{
  "n_layer": 9,
  "d_model": 256,
  "n_head": 4,
  "n_kv_head": 4,
  "head_dim": 64,
  "d_mlp": 1024,
  "vocab_size": 4837,
  "activation": "squared_relu",
  "norm": "rmsnorm",
  "norm_place": "pre",
  "norm_eps": 1e-05,
  "positions": "rope",
  "rope_base": 10000.0,
  "rope_fraction": 0.25,
  "qk_norm": false,
  "attn_scale": 0.125,
  "bias": "none",
  "tie_embeddings": true,
  "parallel_block": false,
  "init": "uniform",
  "init_std_qkv": 0.047,
  "init_std_o": 0.0111,
  "init_std_up": 0.047,
  "init_std_down": 0.00554,
  "optimizer": "adamw",
  "lr": 0.00112,
  "lr_mult_o": 1.12,
  "beta1": 0.9,
  "beta2": 0.95,
  "lr_head": 0.00455,
  "grad_clip": 1.0,
  "warmup_steps": 222,
  "schedule": "wsd",
  "decay_fraction": 0.835,
  "decay_shape": "sqrt",
  "final_lr_fraction": 0.05,
  "batch_tokens": 32768,
  "seq_len": 1024,
  "doc_mask": true,
  "train_tokens": 300900000,
  "steps": 9183,
  "dataset": "wikipedia_en"
}
Each number is 200 + 40 x the weight over its row's rms, rounded and kept within 0 to 999. Layers, rows and columns count from 0. The size before them is the row's rms in percent of the matrix's.

# layer 6 MLP up, 1024x256, rms 0.0651, rows 868-974, columns 224-255
093,177,205,185,196,171,104,150,224,221,214,227,236,160,211,166,187,241,247,278,238,198,188,217,254,201,257,230,205,205,143,211,194
084,169,202,151,151,244,149,193,145,222,261,232,185,159,134,224,140,151,172,200,180,194,236,255,214,218,191,156,148,184,173,179,198
113,222,215,150,161,200,201,193,252,255,218,108,179,163,191,180,159,137,194,226,195,255,202,133,128,164,140,238,193,193,170,202,259
091,220,173,242,231,175,204,200,216,222,212,251,240,216,165,189,178,212,222,191,149,234,186,211,227,196,176,266,166,165,182,284,207
102,186,212,122,114,251,123,183,177,244,242,192,206,219,221,214,245,224,215,281,230,192,142,210,275,169,213,215,338,210,191,196,141
130,229,235,148,132,169,154,163,211,238,211,207,183,227,190,141,219,193,255,264,204,194,169,243,206,115,111,187,218,288,224,229,248
104,259,205,177,155,238,244,152,195,96,281,185,209,183,143,195,199,233,193,188,230,205,156,261,236,175,224,191,239,235,183,206,198
108,257,236,225,232,197,277,197,223,209,224,150,201,202,236,171,237,229,262,183,163,144,200,176,177,194,202,253,224,235,181,195,283
111,186,140,211,153,144,223,215,150,235,145,141,252,165,196,137,182,133,212,197,200,223,197,195,206,180,279,213,243,238,199,180,204
101,151,226,181,240,221,124,173,175,189,158,169,194,215,150,187,194,146,160,254,217,242,243,154,159,248,196,173,225,244,205,236,250
094,202,198,191,222,180,183,183,260,194,154,246,237,202,148,208,219,194,152,180,167,158,203,248,125,171,219,249,233,220,199,194,202
083,202,246,226,218,173,226,202,184,236,167,160,105,205,150,109,247,203,169,147,215,166,174,170,169,124,231,217,178,255,167,156,266
083,169,190,203,206,125,203,240,121,191,191,172,195,142,187,206,228,187,198,168,256,255,172,238,239,212,267,234,136,219,192,171,237
098,252,149,123,112,166,230,140,241,122,276,183,160,233,186,178,113,253,203,205,202,190,151,234,166,189,210,200,167,196,205,187,177
092,204,206,224,218,162,232,175,132,198,288,213,158,188,161,246,183,225,189,257,183,290,129,134,210,207,243,207,150,188,201,187,177
110,214,194,194,274,226,205,153,238,196,163,231,188,173,186,191,166,194,182,173,237,183,186,203,157,206,188,193,246,218,196,168,280
107,263,147,217,170,186,150,183,154,183,188,230,123,187,249,187,153,206,208,218,238,197,227,202,216,204,119,149,245,156,187,182,237
098,220,160,236,176,183,150,180,161,207,180,169,220,216,250,93,280,188,255,222,241,190,122,161,192,199,251,182,228,222,214,207,174
073,281,170,212,205,191,217,172,258,146,169,126,184,175,187,152,146,228,194,159,204,207,219,171,144,223,150,263,160,261,182,194,164
088,253,196,189,257,178,219,284,158,242,204,261,210,259,111,179,188,238,182,238,196,182,217,183,111,138,227,211,153,197,250,161,249
104,274,207,212,234,135,209,215,180,258,88,261,239,253,271,207,173,258,204,234,202,154,210,156,188,173,230,183,189,280,197,213,201
120,209,229,162,161,262,159,219,267,162,189,234,203,265,173,157,181,148,149,194,196,205,153,201,227,187,188,204,181,259,235,139,249
084,266,274,227,203,194,166,179,201,221,195,171,138,186,200,182,215,156,218,217,216,173,203,158,188,231,167,146,192,162,159,221,197
097,244,227,181,193,188,221,161,201,242,219,167,113,164,157,184,138,175,282,185,254,175,231,135,220,203,140,146,195,207,201,155,157
109,205,254,244,169,194,191,190,267,218,193,232,154,225,227,192,178,191,271,266,223,218,147,226,264,152,156,189,215,189,196,209,184
114,182,263,243,168,218,195,229,164,171,203,249,203,191,193,154,183,204,235,309,199,185,229,122,224,213,248,140,219,248,258,186,289
107,139,195,120,255,154,208,264,202,140,151,138,169,250,198,248,228,219,217,118,223,188,160,292,142,273,179,208,186,193,223,143,178
106,195,258,206,197,156,236,227,177,269,156,234,128,246,184,172,149,255,148,253,160,230,212,268,181,184,220,165,193,227,270,192,234
100,208,209,184,177,248,134,245,226,162,211,255,184,164,190,174,199,227,214,192,253,193,239,145,273,233,175,225,211,177,187,230,159
098,264,275,279,234,218,211,209,118,204,183,231,207,156,189,125,157,187,177,215,188,198,221,154,193,224,127,202,213,213,241,202,285
102,273,264,205,154,242,124,129,144,182,203,183,231,213,199,152,163,270,233,244,181,255,180,230,140,266,83,196,252,204,242,197,213
099,183,284,234,196,250,213,235,177,260,152,165,129,104,191,170,202,165,129,151,229,211,198,163,194,184,236,205,185,252,229,165,225
107,234,200,206,205,170,228,275,197,127,113,244,156,252,203,225,157,193,169,213,203,204,266,192,238,120,196,185,158,233,138,213,220
098,216,145,262,172,174,204,252,228,158,249,203,137,152,217,207,230,221,230,220,148,160,166,148,200,157,144,212,279,234,169,206,215
095,167,179,123,217,261,221,125,224,129,295,139,237,200,161,244,193,163,158,255,227,198,237,191,266,220,165,127,193,212,173,221,184
104,213,234,209,199,165,210,168,205,171,272,180,189,211,163,234,118,225,133,223,172,227,238,154,179,222,165,179,177,174,115,224,233
095,229,175,201,142,242,148,232,224,148,132,204,143,231,196,146,154,202,190,247,118,215,191,219,147,197,168,223,179,181,162,265,175
104,194,173,129,221,240,168,188,158,108,191,262,238,195,173,207,211,231,169,232,281,161,187,236,208,296,177,191,163,198,195,196,193
089,173,231,271,212,288,174,256,153,160,188,171,181,156,274,168,191,161,269,231,105,219,106,259,163,86,301,217,298,178,245,222,240
100,182,306,211,229,262,185,240,220,235,195,209,193,211,185,173,118,193,188,201,153,126,159,236,154,147,214,224,154,220,217,159,157
105,231,191,196,131,142,165,180,217,192,226,165,182,200,218,193,202,218,215,201,230,212,198,234,241,180,174,255,179,200,246,221,208
103,211,235,184,198,170,215,140,166,186,235,195,145,240,229,218,272,146,196,182,152,203,143,237,234,191,143,200,218,236,282,154,223
099,131,262,159,227,198,151,168,216,114,198,219,142,142,155,154,213,218,219,206,185,138,258,245,186,207,266,169,272,201,214,255,264
108,158,247,96,221,224,187,148,140,132,251,211,157,181,188,134,272,144,205,139,182,268,198,280,148,169,248,276,148,226,222,181,244
073,231,151,239,157,180,153,222,186,252,198,75,165,202,195,161,187,209,230,204,225,123,288,174,135,141,206,274,162,234,230,199,232
109,263,188,171,262,185,132,240,125,157,158,157,230,206,197,162,242,217,246,154,245,208,232,160,192,197,169,225,220,177,222,182,213
104,179,299,209,156,201,189,114,204,132,183,63,158,174,188,126,189,190,236,171,163,243,179,297,175,208,184,163,216,206,243,149,153
098,217,240,164,195,239,230,148,251,171,180,135,214,148,186,195,200,238,119,161,188,205,218,251,192,247,237,229,258,216,249,205,151
078,255,216,166,221,208,176,230,280,191,260,116,128,235,196,137,217,202,145,171,238,168,157,211,99,200,235,164,211,216,188,178,226
110,212,231,236,125,230,267,245,190,221,255,251,225,156,205,129,191,268,137,235,287,194,202,171,148,258,157,251,260,221,211,186,226
104,194,241,212,188,167,234,200,195,206,207,192,132,193,185,213,171,199,191,261,252,227,220,206,110,213,196,168,227,204,118,154,248
096,219,185,186,158,313,227,164,255,175,174,262,197,238,120,152,134,224,170,150,214,261,221,186,139,227,182,167,199,182,180,209,226
099,246,231,223,193,97,177,165,167,185,233,220,196,201,150,167,168,204,226,220,193,189,176,198,179,293,176,206,207,197,179,203,237
088,186,285,207,182,174,188,167,130,190,237,188,155,220,199,141,169,255,192,190,210,175,225,208,211,204,276,234,249,267,216,242,235
101,249,268,166,188,253,218,140,148,132,233,235,207,212,237,174,126,243,158,149,198,259,191,209,144,203,258,201,245,155,244,255,105
105,187,219,207,182,289,241,163,192,93,150,199,156,222,168,124,64,248,155,249,149,160,186,154,195,218,201,181,167,222,245,231,259
106,198,193,206,183,184,152,197,226,178,259,166,210,185,238,196,194,211,202,181,262,257,207,222,209,254,250,200,204,188,294,200,223
109,247,249,200,181,202,117,191,155,119,211,124,175,177,204,161,116,166,199,201,216,237,216,209,229,189,182,175,233,193,165,209,157
091,265,231,214,217,199,152,155,127,137,219,239,240,158,155,137,243,169,172,167,263,146,212,238,212,168,134,201,146,211,174,243,199
109,230,229,233,155,216,137,174,211,221,243,225,169,103,217,128,172,159,161,225,152,212,210,231,159,142,205,200,249,142,206,186,254
103,310,149,189,236,179,229,152,229,198,232,217,198,149,152,206,154,165,168,194,280,149,214,201,161,147,243,199,261,147,254,144,165
102,171,315,137,167,185,135,220,240,173,204,268,195,197,188,188,175,177,204,154,153,215,239,314,212,186,180,184,197,186,178,226,261
078,218,184,269,214,247,213,241,259,131,169,250,212,151,212,132,234,265,167,168,214,170,211,142,258,197,238,271,205,237,217,220,153
077,220,140,258,188,162,211,172,128,174,154,224,161,161,256,180,186,262,267,254,230,210,175,158,137,196,241,171,220,204,184,231,229
114,221,206,239,108,188,198,219,132,210,190,274,225,221,275,202,184,117,260,244,196,198,212,208,229,166,204,207,193,298,276,143,183
072,291,180,119,211,189,150,220,266,200,170,139,171,158,162,159,206,144,189,93,191,218,222,181,238,216,232,198,237,141,183,179,194
106,234,221,250,159,213,115,222,258,208,153,221,211,185,283,183,252,218,175,299,206,194,167,148,151,139,199,211,263,209,123,154,239
099,316,166,128,216,202,112,185,234,130,261,242,174,185,203,164,183,160,195,148,241,226,197,242,206,157,149,143,190,175,176,175,203
070,240,218,107,267,164,270,219,201,183,135,208,166,230,210,188,193,177,143,187,270,163,245,193,146,217,165,153,204,187,194,204,174
108,202,200,150,197,148,222,274,211,154,181,216,137,173,226,169,198,211,98,213,212,175,166,175,142,191,253,209,231,198,154,207,241
113,277,357,127,217,207,183,196,235,185,178,248,144,171,163,140,222,236,206,247,209,217,168,168,177,151,218,155,266,206,229,237,208
110,301,198,194,224,143,195,131,193,221,160,203,239,111,217,169,139,224,208,176,255,204,183,196,208,175,275,270,235,240,175,198,206
110,236,211,142,148,162,195,161,140,207,150,171,171,174,237,212,276,168,277,219,156,229,198,256,220,239,139,170,200,177,193,249,266
114,219,234,176,237,111,207,227,199,152,158,216,218,184,172,202,201,207,206,134,202,267,195,225,242,127,212,270,178,199,177,168,235
080,236,157,236,234,205,236,177,231,187,196,183,221,197,234,175,139,217,136,272,229,128,163,247,174,178,239,223,204,217,274,244,227
103,189,221,221,143,146,242,266,170,188,232,198,104,283,204,106,213,271,247,185,174,232,192,180,242,122,116,230,210,220,247,175,243
092,230,209,142,183,210,176,168,274,232,215,243,231,133,194,188,175,93,247,134,125,228,192,197,240,189,162,219,155,187,196,178,124
116,216,195,168,165,276,212,184,269,172,178,195,229,213,166,191,129,178,230,256,260,212,184,197,245,237,192,137,176,190,212,220,183
104,199,277,175,160,134,112,184,190,254,213,151,157,178,222,211,204,214,245,312,233,209,134,280,175,168,234,186,158,203,175,155,200
113,209,287,210,151,166,190,158,253,185,303,172,138,223,208,151,154,216,182,213,178,185,233,176,189,202,205,193,220,201,198,180,200
114,229,176,231,136,186,183,138,157,254,241,126,220,200,149,174,139,272,197,205,153,189,265,184,149,134,113,164,190,216,263,159,178
111,245,205,211,190,195,207,165,192,233,191,277,207,143,237,169,204,207,274,246,251,156,268,161,197,195,171,191,157,196,199,145,214
090,166,191,232,239,129,195,219,172,187,190,200,170,232,195,205,215,233,182,251,226,221,93,175,157,236,238,220,156,275,255,184,211
098,183,247,172,144,136,185,237,153,224,278,172,252,220,248,242,206,222,207,235,228,224,154,197,222,164,153,220,266,214,268,173,257
091,191,201,137,161,174,183,164,265,132,192,224,184,264,228,212,218,237,251,184,232,159,125,228,179,207,195,205,218,187,253,195,210
109,188,214,167,251,213,143,164,166,78,242,169,188,134,175,197,178,116,226,244,139,256,130,209,173,153,192,201,228,202,173,141,190
103,233,266,162,198,204,248,163,217,168,170,146,186,199,248,150,210,174,189,241,189,257,229,155,168,213,150,216,256,217,152,236,210
092,238,197,217,258,194,223,172,261,156,181,183,252,150,272,224,217,179,185,190,191,215,179,116,226,196,266,262,172,270,97,168,205
108,161,238,214,126,193,145,149,139,214,152,133,209,171,251,198,197,175,175,247,141,262,172,216,206,192,189,206,215,269,218,169,192
110,184,234,136,179,154,263,218,179,201,231,272,221,174,200,204,162,123,259,246,275,257,260,119,113,246,144,194,241,203,267,225,179
094,220,247,200,162,189,162,248,222,171,212,138,157,158,232,152,146,332,159,227,193,251,172,234,195,211,139,213,157,182,251,126,157
105,302,145,203,188,191,210,263,194,230,206,198,159,242,180,152,198,195,277,235,142,181,231,232,247,259,187,177,204,200,198,199,256
105,227,301,184,213,180,157,182,177,230,191,233,243,178,228,212,210,196,203,189,168,251,229,199,243,181,163,224,180,195,197,98,156
095,187,260,241,205,181,175,229,198,204,151,249,237,220,234,130,246,205,208,217,233,230,223,241,210,141,212,125,288,144,210,211,207
082,149,191,214,181,217,149,150,163,261,263,203,230,182,141,213,216,183,191,200,188,249,174,240,247,196,206,195,147,211,221,118,155
089,119,184,210,183,108,181,191,227,196,174,113,220,167,194,205,208,188,115,185,151,212,164,172,279,197,192,135,286,234,210,178,253
078,180,220,232,164,130,263,186,192,152,198,267,144,195,202,210,134,197,249,155,128,188,249,252,234,135,197,164,194,207,320,199,202
094,256,195,194,175,234,169,143,238,188,221,108,191,159,218,103,239,262,222,182,190,175,215,205,167,130,193,211,167,246,214,209,199
108,231,226,213,231,193,255,212,180,153,294,239,250,206,198,139,196,264,214,206,149,188,235,177,181,203,259,248,244,210,175,239,208
105,210,151,224,183,207,238,190,156,210,214,189,231,303,254,142,198,263,243,259,206,185,226,180,152,219,229,218,196,203,248,168,176
098,132,265,194,222,182,228,197,192,182,194,173,189,213,246,162,285,200,180,126,249,147,190,209,165,242,179,195,210,300,152,239,249
103,202,194,151,231,70,177,184,194,98,259,138,133,172,157,134,236,242,159,234,221,171,217,179,207,198,206,189,203,240,229,168,209
104,246,202,204,250,197,186,242,268,208,156,200,163,176,173,184,229,234,228,183,122,215,198,218,156,199,186,297,217,163,155,228,220
112,262,211,232,180,255,130,189,130,209,201,230,193,210,176,126,174,210,187,177,214,253,188,223,199,208,154,185,155,148,179,216,194
100,260,214,247,198,242,166,143,188,192,126,184,181,241,286,184,199,162,172,229,179,145,153,183,200,183,236,162,169,258,185,160,188
090,260,238,216,204,168,258,229,197,248,182,142,205,199,134,150,215,289,168,183,171,177,102,167,213,204,219,216,219,201,210,152,268
104,211,242,207,247,168,118,205,206,250,197,243,128,178,202,188,184,175,266,152,233,195,210,155,231,233,244,199,174,135,233,203,207
# layer 6 MLP down (transposed), 1024x256, rms 0.0501, rows 868-974, columns 224-255
089,242,271,227,177,224,197,121,199,216,244,212,219,255,120,240,127,226,180,123,154,210,197,267,154,245,223,190,239,155,271,207,192
090,169,222,194,260,191,228,202,186,191,167,124,228,225,212,210,187,255,188,221,212,219,172,199,185,220,187,273,199,175,190,225,167
112,245,241,246,182,158,175,127,179,145,213,201,156,124,215,255,232,256,146,238,194,214,181,194,274,213,216,139,243,268,182,153,160
095,145,161,133,162,174,198,204,128,184,139,152,135,273,207,208,212,281,191,166,206,175,174,153,239,189,203,167,159,206,166,227,212
102,222,141,208,190,264,203,204,240,151,228,235,203,291,190,223,203,165,217,226,183,239,248,236,161,228,137,143,208,162,204,281,157
139,242,207,186,198,228,140,204,215,218,239,188,290,232,189,199,195,222,220,237,184,285,161,198,220,135,139,177,205,203,185,139,253
104,257,155,223,202,220,181,168,213,211,229,290,223,252,178,142,142,281,206,171,176,114,270,166,188,207,135,194,202,208,260,282,217
112,217,214,232,209,213,206,175,178,226,186,246,186,217,130,189,224,201,166,137,190,146,135,246,243,145,185,217,153,209,253,184,153
115,257,196,185,279,260,239,157,223,230,143,183,242,114,220,136,228,199,191,223,139,204,216,216,230,230,248,233,169,122,183,226,204
101,233,197,175,191,214,197,257,211,207,169,172,270,139,244,245,196,168,217,143,157,173,182,215,197,225,263,168,222,220,173,164,153
091,200,155,174,210,238,268,184,245,220,149,204,149,196,184,215,169,209,189,238,215,247,217,203,246,158,181,145,276,135,226,178,224
087,159,295,199,172,175,139,278,178,172,182,187,222,222,175,195,153,198,241,181,193,179,244,213,168,155,202,146,233,277,201,180,234
084,209,231,194,174,203,204,219,199,105,185,209,182,257,194,175,209,233,272,231,181,227,195,222,219,239,213,181,240,236,161,196,235
097,153,166,111,190,176,270,124,147,209,175,187,163,227,148,211,190,142,277,256,195,192,222,179,227,202,221,211,235,270,201,276,228
097,137,250,236,248,133,173,167,194,161,185,216,221,247,221,171,168,140,259,202,210,219,160,293,239,245,210,198,186,209,236,210,158
109,322,173,177,200,223,191,226,192,242,186,343,159,167,178,226,136,218,166,274,252,176,219,189,129,171,191,210,159,139,193,141,207
102,205,172,205,217,208,207,243,207,170,211,223,163,190,222,199,244,186,223,175,115,234,210,157,224,250,206,131,102,214,237,225,216
097,182,224,272,172,201,181,219,163,222,227,248,270,127,167,184,106,180,261,222,156,167,242,189,181,237,175,173,210,176,208,186,186
072,165,210,194,151,174,87,208,185,148,214,201,241,157,245,241,251,183,186,223,145,178,213,204,196,182,174,173,198,245,179,200,253
091,186,240,199,148,165,177,149,198,165,182,176,169,173,210,163,195,186,172,258,217,261,230,240,275,277,175,166,201,245,220,152,180
103,176,175,248,204,179,211,173,219,226,162,176,148,282,196,162,221,235,158,208,225,219,296,125,205,191,176,204,199,210,235,168,246
119,169,156,158,274,214,108,184,187,188,129,272,200,190,216,200,184,214,161,218,211,245,212,161,233,210,144,202,175,271,176,148,222
084,173,97,162,211,210,176,210,259,220,185,236,209,220,127,117,219,228,175,186,186,236,122,222,212,302,146,263,239,205,183,141,207
100,201,256,215,118,218,166,150,209,199,202,174,185,154,241,243,172,186,181,275,126,280,193,186,205,255,152,198,210,208,191,176,152
111,199,290,166,186,175,260,173,212,205,215,123,239,290,129,150,210,173,221,229,234,169,224,147,200,211,238,246,152,80,135,215,206
112,193,209,187,161,297,179,221,251,174,197,171,175,204,194,155,213,240,198,179,157,174,203,194,211,261,250,208,158,166,140,224,147
112,311,234,205,155,252,169,127,127,209,173,180,268,221,215,172,216,198,140,193,243,181,268,164,227,177,170,218,170,187,172,204,146
108,219,103,264,255,262,247,226,115,176,219,260,176,219,158,84,244,246,147,169,283,167,208,195,218,199,178,174,197,222,233,183,145
102,231,209,223,263,109,157,202,136,228,182,143,189,202,239,192,235,246,154,192,135,235,199,162,198,227,244,153,150,219,180,223,227
101,226,265,198,213,306,232,228,163,279,199,159,255,151,212,185,215,216,239,226,196,217,261,155,159,223,225,194,176,232,257,223,209
102,198,228,246,161,197,216,213,302,221,228,176,200,196,195,236,213,220,181,222,176,147,222,247,219,198,208,194,194,206,136,194,289
098,146,287,204,148,195,165,179,226,224,204,244,186,137,232,214,154,205,225,203,199,238,213,226,190,175,182,162,160,284,199,223,205
108,182,254,125,215,164,212,224,240,221,274,148,180,101,136,200,189,198,186,135,168,165,224,215,229,191,179,286,201,258,216,218,180
103,207,209,205,125,153,271,237,259,199,197,140,122,285,147,153,181,161,220,211,199,245,223,287,200,195,145,216,142,209,196,310,255
095,241,213,210,211,216,197,188,238,290,212,150,168,187,212,143,169,189,266,257,148,308,222,211,178,303,184,226,171,232,194,196,215
102,263,167,175,197,212,167,272,221,269,193,196,187,158,246,243,211,324,170,161,211,153,142,189,231,225,180,127,164,151,268,186,216
095,249,247,126,153,202,179,233,204,177,205,237,252,170,253,230,231,234,173,104,212,239,172,185,194,261,175,193,220,257,203,190,252
101,201,155,200,191,249,247,208,225,169,181,130,204,167,171,255,171,253,221,145,204,283,152,197,157,191,165,218,193,179,259,171,224
088,183,183,156,181,230,198,240,193,194,240,225,199,181,251,190,167,231,207,229,156,269,275,281,279,185,217,261,190,127,169,251,188
103,206,233,214,187,125,220,248,203,150,223,145,197,213,150,187,161,215,206,164,244,195,282,211,241,219,180,127,217,149,179,221,101
108,199,201,213,216,230,219,253,191,173,157,195,217,192,252,133,233,168,166,115,209,194,216,198,199,174,185,246,151,141,164,220,145
105,155,182,166,250,168,189,288,209,220,133,182,211,173,219,199,207,198,174,238,203,186,176,286,239,171,185,171,206,213,232,152,178
101,138,255,169,187,153,181,258,225,153,184,170,123,217,238,220,201,231,225,199,218,253,280,161,226,190,152,157,246,209,243,207,239
108,143,224,228,231,234,176,226,200,205,285,134,286,171,228,214,218,256,177,130,200,265,171,150,180,250,249,209,170,197,203,210,197
070,186,233,136,204,175,187,238,183,166,243,179,252,156,185,195,213,202,245,291,181,147,220,178,182,216,171,208,186,263,146,234,199
113,200,186,188,181,233,202,219,171,212,215,159,202,213,193,135,229,251,153,251,244,208,214,76,166,214,143,181,147,202,240,206,225
101,223,224,219,211,228,229,190,239,133,213,183,167,284,247,198,176,200,271,222,193,221,229,223,245,203,139,157,149,234,202,174,145
098,223,178,237,252,176,166,247,224,243,218,171,191,250,187,225,192,164,140,140,151,206,263,184,205,239,167,180,178,200,272,187,257
083,183,230,294,158,243,197,205,205,156,149,226,203,212,187,151,157,172,212,302,228,292,264,206,210,215,146,182,208,203,173,224,194
112,213,123,181,282,259,210,238,148,200,233,218,177,220,259,185,272,149,157,179,205,228,223,180,166,172,278,175,176,200,187,188,226
103,219,194,254,153,196,209,247,197,204,174,209,166,161,222,288,231,174,170,273,156,118,201,189,163,165,199,192,169,153,206,181,179
099,229,226,272,210,108,242,249,202,225,191,250,147,262,249,237,261,215,224,217,216,199,145,213,206,225,204,190,147,213,220,183,73
099,183,222,235,121,187,211,228,166,207,171,132,168,131,174,251,183,114,214,250,155,180,191,213,255,120,238,237,195,165,290,174,254
091,180,198,228,218,202,132,181,271,207,233,256,187,234,162,183,189,195,219,235,256,196,192,199,153,222,168,114,118,239,289,235,243
102,223,201,154,268,107,184,169,231,142,176,244,202,176,169,190,186,202,127,155,218,125,173,213,193,295,170,174,187,223,182,169,169
101,204,167,250,174,151,261,220,190,257,191,227,236,182,279,227,216,166,200,196,190,223,277,254,245,278,156,252,236,134,144,193,124
110,210,171,211,242,180,188,158,163,77,159,181,224,175,204,231,213,249,178,190,183,283,236,164,175,226,126,225,141,143,223,174,191
105,128,297,193,162,192,172,264,153,184,187,145,238,160,179,186,256,201,227,226,243,187,249,208,179,133,248,199,199,154,159,157,220
096,248,215,190,172,175,136,239,288,229,246,175,230,218,226,275,159,217,181,152,209,113,119,220,185,163,206,204,252,239,274,253,191
108,211,199,137,164,140,131,242,216,237,254,217,204,175,192,235,160,160,172,189,248,95,232,178,194,142,220,247,84,169,223,203,169
100,171,75,236,179,247,195,194,179,271,171,242,228,158,138,200,184,191,178,182,196,197,169,183,145,188,239,222,263,161,174,216,136
103,186,183,206,182,161,234,234,254,196,213,271,166,213,130,153,136,238,120,201,203,184,147,186,239,212,269,191,206,198,85,131,143
078,150,191,172,199,138,190,205,223,246,246,162,245,250,229,164,179,205,246,218,246,266,272,226,183,208,252,216,196,234,220,207,223
080,254,250,127,225,197,219,207,193,214,237,199,291,159,176,200,178,182,207,201,233,175,225,169,213,192,193,201,189,281,122,170,247
115,204,231,201,187,142,146,203,228,277,214,230,208,176,187,239,166,187,208,143,185,177,224,278,187,220,180,198,170,197,218,224,246
077,254,265,184,169,190,149,139,192,209,241,216,175,170,182,131,216,170,241,277,253,222,194,121,196,223,188,152,192,267,158,173,210
104,159,186,222,210,197,276,221,253,242,225,177,101,255,157,214,208,221,250,164,161,217,242,234,276,232,207,195,150,181,222,231,183
099,209,269,153,245,190,229,237,237,180,223,261,181,161,239,197,231,202,248,137,175,270,216,143,236,189,223,218,144,235,205,225,275
069,156,229,176,162,204,142,214,181,142,240,254,261,188,181,146,196,174,252,240,224,175,137,276,183,206,178,166,143,312,167,251,244
108,187,235,228,147,262,190,167,193,190,176,234,264,156,197,178,235,208,229,228,179,222,224,228,209,172,208,199,215,254,229,227,136
116,155,194,257,191,240,169,167,247,246,184,198,242,181,212,153,168,166,161,255,161,144,212,177,200,182,222,223,218,197,199,184,195
108,188,229,207,238,187,218,154,261,157,185,246,148,144,174,178,151,164,144,191,180,227,224,271,187,190,91,196,126,243,175,158,143
109,208,246,194,158,227,129,280,171,193,190,188,171,190,302,180,208,159,253,207,197,216,227,230,188,194,213,238,196,188,190,128,164
115,176,271,160,138,237,203,219,170,271,192,219,183,130,205,132,240,207,218,176,170,183,179,225,177,143,181,209,203,185,137,201,208
079,253,282,146,145,156,161,189,185,191,100,239,220,238,197,260,216,188,246,218,165,291,242,222,287,243,166,225,175,251,193,166,244
104,118,267,178,180,114,211,94,152,228,194,199,150,209,164,215,156,173,177,192,136,140,201,179,158,222,160,283,189,145,224,106,215
096,141,235,171,161,227,222,107,149,193,190,255,229,184,179,188,193,167,98,140,192,238,162,188,144,180,265,148,159,179,214,165,219
116,151,191,257,191,186,136,251,148,192,199,230,234,230,244,217,206,154,160,233,273,161,234,173,217,209,230,148,242,120,156,168,229
108,133,204,199,191,235,188,219,225,235,152,165,163,237,298,224,201,253,228,203,204,195,229,186,218,158,185,158,216,163,222,199,175
125,198,129,165,231,145,216,200,237,171,245,271,109,193,222,153,169,218,233,241,145,207,128,166,134,266,193,147,217,139,232,212,255
114,233,139,257,172,225,185,236,149,284,197,246,166,157,180,185,235,216,188,248,213,220,151,228,209,209,216,200,200,194,174,253,238
108,209,179,295,244,147,181,207,198,72,237,223,183,244,119,263,240,127,161,213,194,241,265,252,250,201,199,167,172,210,235,139,252
094,183,220,135,235,186,166,221,249,222,222,185,233,207,267,155,160,217,104,281,183,222,189,171,212,129,172,162,206,283,196,263,229
103,177,234,245,244,201,179,168,164,245,258,234,141,169,286,193,232,177,208,139,234,147,259,263,216,208,105,170,193,233,278,240,212
095,166,176,189,219,200,196,172,234,218,216,241,202,191,176,213,192,284,236,234,147,241,183,261,181,216,252,200,130,217,245,280,217
102,207,152,172,202,215,245,221,170,192,224,201,172,227,193,231,169,210,195,164,129,144,154,229,209,173,179,144,203,234,301,163,187
104,178,252,180,172,197,154,245,225,227,208,201,256,218,175,261,190,230,235,189,273,194,188,225,186,269,82,96,254,117,281,166,133
097,122,258,201,138,193,166,185,192,172,198,211,213,285,179,185,221,251,223,234,201,152,211,188,195,230,195,167,145,227,165,194,178
109,105,221,222,214,228,178,273,187,153,196,185,158,117,200,256,230,188,225,173,219,156,197,224,187,176,239,200,199,229,158,236,110
110,240,164,195,166,217,174,222,171,252,214,263,141,202,202,273,167,144,243,200,113,235,197,165,134,237,214,174,168,182,158,216,170
098,122,196,68,154,212,202,194,221,191,146,170,228,188,179,214,189,233,152,278,172,194,227,190,223,179,173,180,258,228,180,176,191
104,229,252,140,164,182,234,160,227,202,178,147,269,234,269,198,274,229,258,224,223,283,298,166,177,280,160,177,164,263,162,238,155
105,183,192,211,168,198,215,112,133,178,116,269,218,144,242,180,109,253,187,210,278,202,153,208,161,256,294,118,191,157,212,215,193
094,191,199,125,231,144,160,163,159,162,218,187,161,228,191,236,239,246,189,165,147,154,181,193,103,219,197,177,199,203,171,208,226
084,239,208,227,206,165,137,200,221,144,234,143,199,222,171,170,194,203,220,257,167,206,191,196,169,170,236,177,163,287,170,172,247
091,247,186,205,192,112,171,229,149,252,229,171,170,146,137,178,216,244,208,213,158,171,221,205,304,183,203,219,169,204,223,115,198
080,248,225,112,169,241,187,247,194,174,121,246,237,203,166,152,218,159,171,174,188,236,194,257,233,129,228,217,219,251,209,281,177
099,220,266,153,177,207,232,253,219,175,234,195,187,207,223,199,257,192,208,183,175,178,222,189,226,194,184,214,154,236,193,226,237
107,223,224,312,211,135,178,172,184,114,269,208,241,228,160,218,161,149,203,213,199,214,262,181,305,225,193,171,186,205,168,203,197
103,208,274,177,220,280,177,212,184,151,199,237,211,211,215,191,219,116,220,183,193,287,228,239,150,177,196,191,152,247,204,208,188
097,274,206,167,214,151,170,201,183,215,301,233,190,168,209,202,248,197,235,236,222,268,122,185,156,235,231,229,175,242,246,229,220
101,184,225,258,173,216,223,219,252,206,224,248,213,216,198,205,186,132,237,151,227,158,223,225,179,156,167,185,169,129,175,173,214
109,179,264,173,203,154,248,231,164,171,165,251,237,139,123,191,160,131,183,203,223,234,200,224,141,140,223,374,134,181,204,159,225
105,152,123,191,157,241,164,183,279,285,194,249,255,247,150,178,195,213,193,240,198,165,244,158,202,188,171,154,240,178,207,215,247
100,193,178,169,212,170,211,172,249,227,278,255,241,166,104,215,241,167,177,139,242,147,180,184,191,173,252,169,211,143,279,167,173
092,252,236,240,105,223,242,238,236,281,239,216,211,191,208,212,182,182,249,187,195,210,248,159,160,187,167,231,174,163,212,226,201
104,171,231,198,171,165,221,240,287,224,170,161,182,215,185,176,194,84,163,228,150,192,190,202,176,218,196,166,177,133,184,232,231